config = dict(
    n_layer=10,
    norm_eps=1e-05,
    init_std_down=0.00508,
)
Each number is 500 + 40 x the weight over its row's rms, rounded and kept within 0 to 999. Layers, rows and columns count from 0. Numbers have three digits each. The size before them is the row's rms in percent of the matrix's.

# layer 2 MLP gate, 640x160, rms 0.184, rows 462-475, columns 0-159
091:507519497476520512543508505582538544440452519495515434547474500569487443476528508494478431574488537455522485623566563511485462522493452575483484476496467496451423539453500389471518428469476437467491519510525517519437433526475468539475573506500503503489518535469497453490503476514481467488468492551395550544429493565469520575511482553487529444508505553513440479452462440524495501461524475423502507520439449505494436526504518454577499505538558441471491460528501499522517511519514439
113:495412439492603444561484387479497512519527451466516492557487444472475502489492464488528469552472412494524441448452555464522456518482536514516506571523471565466442455472440500528474440519458583479520453529446489457509485536495542488480493513498510499458538529463483528519534449462471510501494542453508465544495420489496508491529457525430501489520534569486489488560503429456470595516571472483501487486446579449489470556484438531429498492505474457518459505520550526430532545466421503
101:482562538566465470519571517520454520489551488504550516546492533481539443506510500471524507583461442490553501505445503527546497466414536536515501500400531505457509540450556470543512422448489535507504545524484435482539439479477536487454500543502492453479538536515501506540477539550467455439494598462522455554519467492492452478463483491591483411492536510500459500496511493463473507490564569515597498475516447550553557583505532424480536509470564483559547479544426442515550508522521518
105:451480524460492558471493390507476446500443499502469556444478528557543504521497478459511530529422509484518563589513414507500464434510474491498416497522517482474497473521523432552485506612525564472446465522462480496433531526522504495493539472430566515519507501540549535463463503444477524508488497584556548576465580524552516509495517567547509466562545537566442567519500468520496531546489489469512506449470520473545551453505466468503451508502474417552450513558492462492544447516479499
094:510487516475411557488544548560479475500425479433464616509494548428355492468531498523490499447463515519459515516496479494541493539544529509571509474502469534528535452435506465484476510492484536574489431547479527498512477536490513459512427493457534532446517488467520477530481505488472494536502453578467480600454477538508545472475500429483494535493454492520491570470568499476473523437533499560451512529477456421509434462500484474561479515557533474430506460578521501531451517523484429
107:495527454509550541550509497486449590490495446491506518427568479434532477489466511501540456425437479548486445507549454514554502486555533513517498527521542521433527459494517472568500439511498509499429576512513471579523506399518547457474488466501451481532493499448467556509583519551482522381467484551506565518523486491488428550467554514543514437536498536515433549445553509530533531459493502548509492507551562515502528476503449442468464428510533536503496464474531487518470535536400479
104:531479560531442479554542500473570479535492454526432491548601499481485466533511497508529502448517532529411513487458481522519522482556460487558548573449526481491551517461517483508503449480491527489523523478515466517473498505524585538491525482518500497435416585468508490429496596552515570470523487562533492494453536532580432578540497512465512457590489546511441467487532469477494544435553481562475479432464539580503498540429534540505522471505527469506491481458472479566416516486472507
089:493443510474521468478505495515463481571541458422480531536479506508491483616482516454432544559481471452488527535526443578468460596514528503529512488534469485487533497548474470488387511459488519477474490508600562546453467516490416518469532533479509489493453554556488512542515529532510494561604478476437545474554512443539468401474547446515494416546558528486478489515498408455475531531519517500491532520463491526521455513469495464535509558525483527501521440533505507497560453541463451
098:507533540495493587488536566558440572522457508505500457487478538561497479471527481494531489445470467465593463540526547532461549498529521558436533445525509550546438442454532537525438570573439444511480476483531549534565456521508563478559528495502460483432537446553458429494479485563456490477513519525499527505463491497515489459522540486520445483507497478518508454474489563465496451471512538550491398527529452535489460562411495425488491488604538544500501491461478521530571502528537503
101:450522496504625466493514454496452479448559506537516451467530418515556546446568476450513501499438589400601473485539525461460478454483495492454425488469444499498466519486495493522484462523502508550574497508552483543439467540563510552524542453464503452510455538510531539462471559550485552454485504520431496460448505452483554489478479474437481535494517515516550542503524482519518478433513468444457475486546492470493473442576486455516500413478507536542461524550576524545546487517505467
112:512496503505407560484505520539469486475508512472507522459482434524556509464570480493520443453524517440516562451472563532507542508393502511468462476527484530485470538542526531538484470565529427511505437499478510498526482490468512472484480512460459516503491447577524510494498459455511525549466604439500491483465600458438492547468581531486485553513483442509480546504615458435499485508442578513563483446512453495500509514559469509495448462521541546631481500567499527522546496534481529
093:430508512481570506528467480418466467542522498490503483489448529502462507497471496540521513507461483481536542472500530504483522487463446514485424510488502557489461527507451524561443557455506509502521509434455479575497488444529464519488493502591598528486644442520502552506561552463490461549520516463530531442514526525490496506491512530534445431558446454532541495513493554477547469522507426398472484432477533557449483424439513497444460468485521502536500530418510510545549409539518519
106:536523496504478554544547546491459475420506530492539530469470436505461485506494475588535482517498470490526434530435441480511436487467473556465472527497529556542536526404514523558496485430503481525516506520511489620552479533413451503518488435537472472541569502563526532501424517493529504492489554563501458523487439507478502516548481440478431478509491462520457581504494533512518495451448485482448412441536473524508570566494539428515551481529451456551533524536457569547467507481452473
099:462584433496465469496557520522410530564492427527447543561473596494549570531408529510563452549567454471419493531561481452563562483476552517438456514509482525517509478531547545439458511488484494498537498497498510472533521530425461485480460465417455449427498461557487482543455501474488503470489516521516488450508522474489512573412426505489490524513515485537465511473530549512526543512554454461490496495511460539479475472540509492560511583529504513521514488516573466533414484464509499
# layer 2 MLP up, 640x160, rms 0.188, rows 462-475, columns 0-159
099:517484505472520482431493456540453470582485523607405542503541523506498477484466563491498431531501579508430476466496522454489584468496512536455495549522520538507538585534558422501564469501528553476506512463465525523576571489550605472581503512494460477474546541487491582450524534518525527495516500538494521465447569480518529533488483472516490504559496522441533510469550500539476485430465549525502479485495457564513571454494471486475547539555485507468527539528562473536495451507410474
104:541606492553409488533466443443559523524502470469454523478525478488549558524450540468455441475498529529509530513516493467387476463455530466467504495507489467517553475522583455509513477437466488521460579508555519566465523432507436470496480454451490529532413466465572487503575470540493511489500503522546530462476494517485467493487524472547452479543481528469478538437547519499515513579488556511471480543491499535515462437520543512516544463575445543551409512389473469542482537514513520
099:524432514497472523523546495518516463529628398542500544519576499542464497573498540499532544581498465489514554489447526550488523451449515509499415540451561516501478522429565549483485471496426481498463484515525468457496432551524462467505510495545474541523469456455460515437431532480526522579487523528499451446519536482448433464487439496479510496439474489566410524509516468482524405495558551521521534499525510486439494533571519505438479458453457499515514519454478476523537546522446491
099:498514474451517511498567447543388466438467497524491547502525541540491500577562526507517544503427500494487528535499512421476468549483492465549444547487476468488520450513522425561535504534450576507453489502518506418511433510484466494531466457501510492507524468552470499486555465537579438504543519529464526507416506521508426562478379485512488535479573485505458529482492500474540410439492507523511452481487483448503526474467486490524590520462394469529512528522519512480586439452500472
094:489457447526550529444554493436450477499514593512570473457481538511604592548449495516502438451437484502549490516465496507534488489447486550517497463489487519485544467456502492497545529428545556556538500446542467602578494511510513493512585436533464565523489444532532548498461383512479536481478412468497611489497528520526494451487537494423490433478476477493491521524505494547454504535440501479520504513483444499510462550506462478475499519501452528575484517521480474536551493533487495
107:512457434475503481468483500455434543506430411550471469503459527449502531514518533482466556497433459547432435518492453460611457475492547531560457489482528572463535485606495432500558540483589481524497529438509486490526507457496446407418504500504469516521484498489573572455480538515466507515549507478573505545494428465491509523501501525531487560528499493468452451463482510521492531489477536491489489550572580507512432471495490522539458449534520469454509553561477484470561537537468505
101:482485457518529515481506540558435519447478557466599543466436462527502514471488443519505539540514463479515475529569536538406508521464531524463500468528478479492469480472436560490502551508560497567527521519460535495555490505460445474532477564492436480553577402462487523561512438494506469485480500489421558511576464491441578502447453446540526520439514494480525507549502452465497488498491571461512552541506429412527501490583488467448495498483494580494495549539514471474596508492495516
090:490464445585486498518559524560551554534560484554504495506447527482581437510433489552508475417516533544566463524533514544488531428535459466611575510533580502462502484463509538508479560527503587537534549516549533525533515509457496494509504439447460570560479497531531475460439514486564496574456469443561452476445507556504547502513431581485519513485453523522475523546495521480537482452510535534546520557463460428510490517502510484489523529505499506505429473499540550449535466508464513
096:496534485508522595515533537526520548517449515545516476480506559572531480510470512520568470431450508505520510501516582564477522509504518563498543454474511556508424447426504466521472562561479470480470427497482551505545463489515540462539522508463461464361513438542457456498464512561464504468491495471466512514458505510508498465530536480548441464513524473519498489559482535474507483438459469560543406512522452586484499542427485417522542491614485545492459457483486499552547490517466541
100:467471572473425563501494545572477545505509482504458562495474532491484538545422577532479532491561513499440522519445599502556506423542487500446540512526490479502506475486583506461572503499482528457427517454458497446514514475420462453479520480475405514546560520499477506511544494471496458538496490543551575520536469503438497505554443499541521451524512503469443487520469568487530477561504521577539513506468491530519543494459524565489523646518518472483468537469545530505491446507488559
111:509517486504509405444491451476613483490464514549438586646456530493474509560476481554499566557503501527513492534473521459507508531574453485522475518510468501538519526436478533434509468477458540538479482530521529447468499495497538531548548518578490467512488493429442528488532569546498534409439472548540476499491431459514515490514474521506427497515465581488509484497503488507505506491497441557468475532540615471440453475481472539494558497485492493416558485463505486475450541531510524
089:462484491458532568539456447499518527508530563493511494458423511509507477512480519514524519518452507477525554486497524461483473486455453480467424530496506493509452530500491500554496532406470456500545498491461466535493441394535488550518486531590557500481610464488499504575518506464507472565550498523507546433524509502561550483499518534544511459577459467543448461471524571430557480529508516415467519497503540541468494430429494458422443574497495526468529536470468485555516394546449516
108:492515561536486548519456569496504500506549492556462537522509459513478579460474619486470512476494499470525445506511480465526491488449526399530568471444467562512468517438467499580508542475572509547448489526439555541511569535495501500495481424461459554479538531485511471510521508570490491483489541502457462497439495521558452549455447438448452496510523523459416469540562498466487481459501550466439510472490487526488529527467491523522499407593578450498476471511462483457566503512422535
095:486534518539533466507580447458560426510502500442581538502472479488501491442510429499516545538459535471510512503519488437470541477528538530521563519504555463494487568479476526473540455508453470514535499448524453503454453481573500504502505565531557588579509577445536471463565435523452561558557462533482569501482493526540498447527494517540512531491526483449472434519442511438462461498499538555488508465475471464445507436499510522390495483526447482510490497489399420493547437468474507
# layer 2 MLP down (transposed), 640x160, rms 0.0929, rows 462-474, columns 0-159
098:496487516473532468558425554505458530512536463524527500605426442511489460502502547544554519482516471494483511550554463495470353532516409481502497509474491514532493510452485447521506488442490496520506469521574458479448486484416517500505540464492501507507529598446508437499481513450470503530470467445539485420471584519441499501491540530543479489481444598519514584505503484583496601499489478524531455543537478486504493562475510548476510534503501504492441460494498549412548549524535511
105:429472491492537502497505433433445503537498475511455474470462565487467434481509531452484458512506498491499491440498513481469511493490465518518510492490513515564450491421503465501480516464521522519495518513496466435499494400459498494447508486509473476471424524504489523475520465478544486477536498425514449545515558439564536483570457510621526455598404523529536543538510479543464515460530401457460448477482461474464480579516536550445521533485559523514527442579554585467527447482461576
104:468437446537475529516478452434476499448509520541467488491465517475518487555462540518507549533533508480540583501459467478521472480460532477547560475423480487502507514486529465455424475502531537451503509525554457507529532412515542541454501583462540427506498572539561565435494548536432499528496503506484476515510530489453408459506484470547524462516451505501474564507529514498493529571536463451483499533529511420460525473552545404507485529514478384548532488517509530557549572583547449
100:526505483475570486559479522505427488528490515471493478461503443521555487530554510517511460514521528491411419490448541521448471503531480533592416496443554511441523493434515464546456487498489489487531502512516578502523489518529405586526518479556550463546492495517583503422463495594516474474472502496415478489463515461484501536449515527494446524459439450576508455461424508499510462520474590517533513512556444491501521495522507490530483560570543500520463530464402498499556450499466447
095:523468460522604510484542481547543555520486522538473517564443524548526582540515502528490533444462529517532451547447493474508546528557492463588452469490566514495433559450508510546515508520518523482539596486483482549492499439526540479474554494506508500492453382520472437472472454505483528489546486506522526546485464487464536490561567486479555441497500429519535499497495497552462451499548536538466513479531445497458480498453460475477520596503545580522457482420501550520572599528527479
106:503502488426502482450498510549429501620493509545572449561479429531473507437519425475484483488569543486469510506503480568500490512514484516574478461472503411493482548575518492570518495449507503524491465453503534476494511503513494466521495479536483490480461464443575517430521482490453449447501526539478518511474482442542555511529530481488580508586516492433537480450436504451402488502526522498579490558481453496522492517492549484542437472539486472557470596537503532526549462450523410
097:459438487449533538518468511528512482493519493431459493504507465461506612508509494485518511493455520533532483437527499519451433513473431542454544438511517585490475505460475526511469454499445532458504452555442515547543473497521460447419539512518477511509514426445507514546521475526482395546479450481511478486482538525466576421539510546529427536538402435455526451444501494516498594504544490436503495543509467523490513442522456516412444496496468517573504491487459561549527544568487503
093:500513447520577518456457476529476468538499517560489530563523478520541467530469501535504482441546464464449516546529537509482518519503550453540508397492484487513551484524476489446527473558463553498492527489484467504423507523542559621472616494518494487490463455531492484484453523478634489571471472481478485460505500481481501519468523422444425415422459502507501504484466453483483504564465577458543543579508489517497422526451506506493544485552433562498475494497545540500499446491455487
089:460569542464529491446513457490474520529422490506476508513491407594554496496489556449518557353499487508471452472496464510549464546561577543499431509510474535531502506459555470601492514491526484505531503448537490432536500514489525522548461457417533509496488507498498485519504519542487506471501551474547504533448479455526515422516498455461446447498530537507465463548498502516496447604489487532484491505496444548487462483524507384538509526522455514522460565434438495506552549510560540
094:494520513490460498510476516566500480511524418517416484454421515487459512561469538525455566527541455461421462492514491549531496526485464484469576453591524487523535442516488529525543525530478475499473476496510458461570528488448526559540447520476503453471545549493540453513573482580441502460517462496470478480522539466462532517496449487547526487455468535451614474525498595536510557487395462508567414491542517498469524543419505437424500508489469552478522495515501523451495455492457487
109:554454543501491558488498530492448450497489542469515521464522536470469444499459450516483506547524495434449581556554571464539444543511481507448498536528504494483453446524574527481486421530520518396509521505505507562553456474486491495487487474530478499491542536499545494439478437493531461498557523534440504498575442457540419523473461516494494518410547515492505430559423503467511394418449552520475499492484571517466442551457495511447464521479469487461422452480481526530468497470438551
092:437547476495523483479550531532385538593456515446499516490504547478542507553459446550510498509535482555475449450510514488488443506430526483543494546432495541469508563381539529465507482520455458488481545408479490495441522531497544487442488489474468478435467466540490455480526468486446547473564477521494554443525514514533464560506543469447488535488505478530455454439548450497457506509541381523544563489429514472519546518524556469456539572506548495465552509542512528442495487502498531
106:480486549446488460502443468458484526462566525507417477450474460497465552464539519539409491416525496581494490479497505458489479488474556424536557498492505533560479529476432465574560572505525516445465451581467439458507559490455534494537481521436527552503505461478472538522511549542429517498479524501518497512517515458485521472479450505471523478513526530507425432391521481493533452476458461589534465541544489505442445464522518553491530422510514500480519450442534473417546530460471479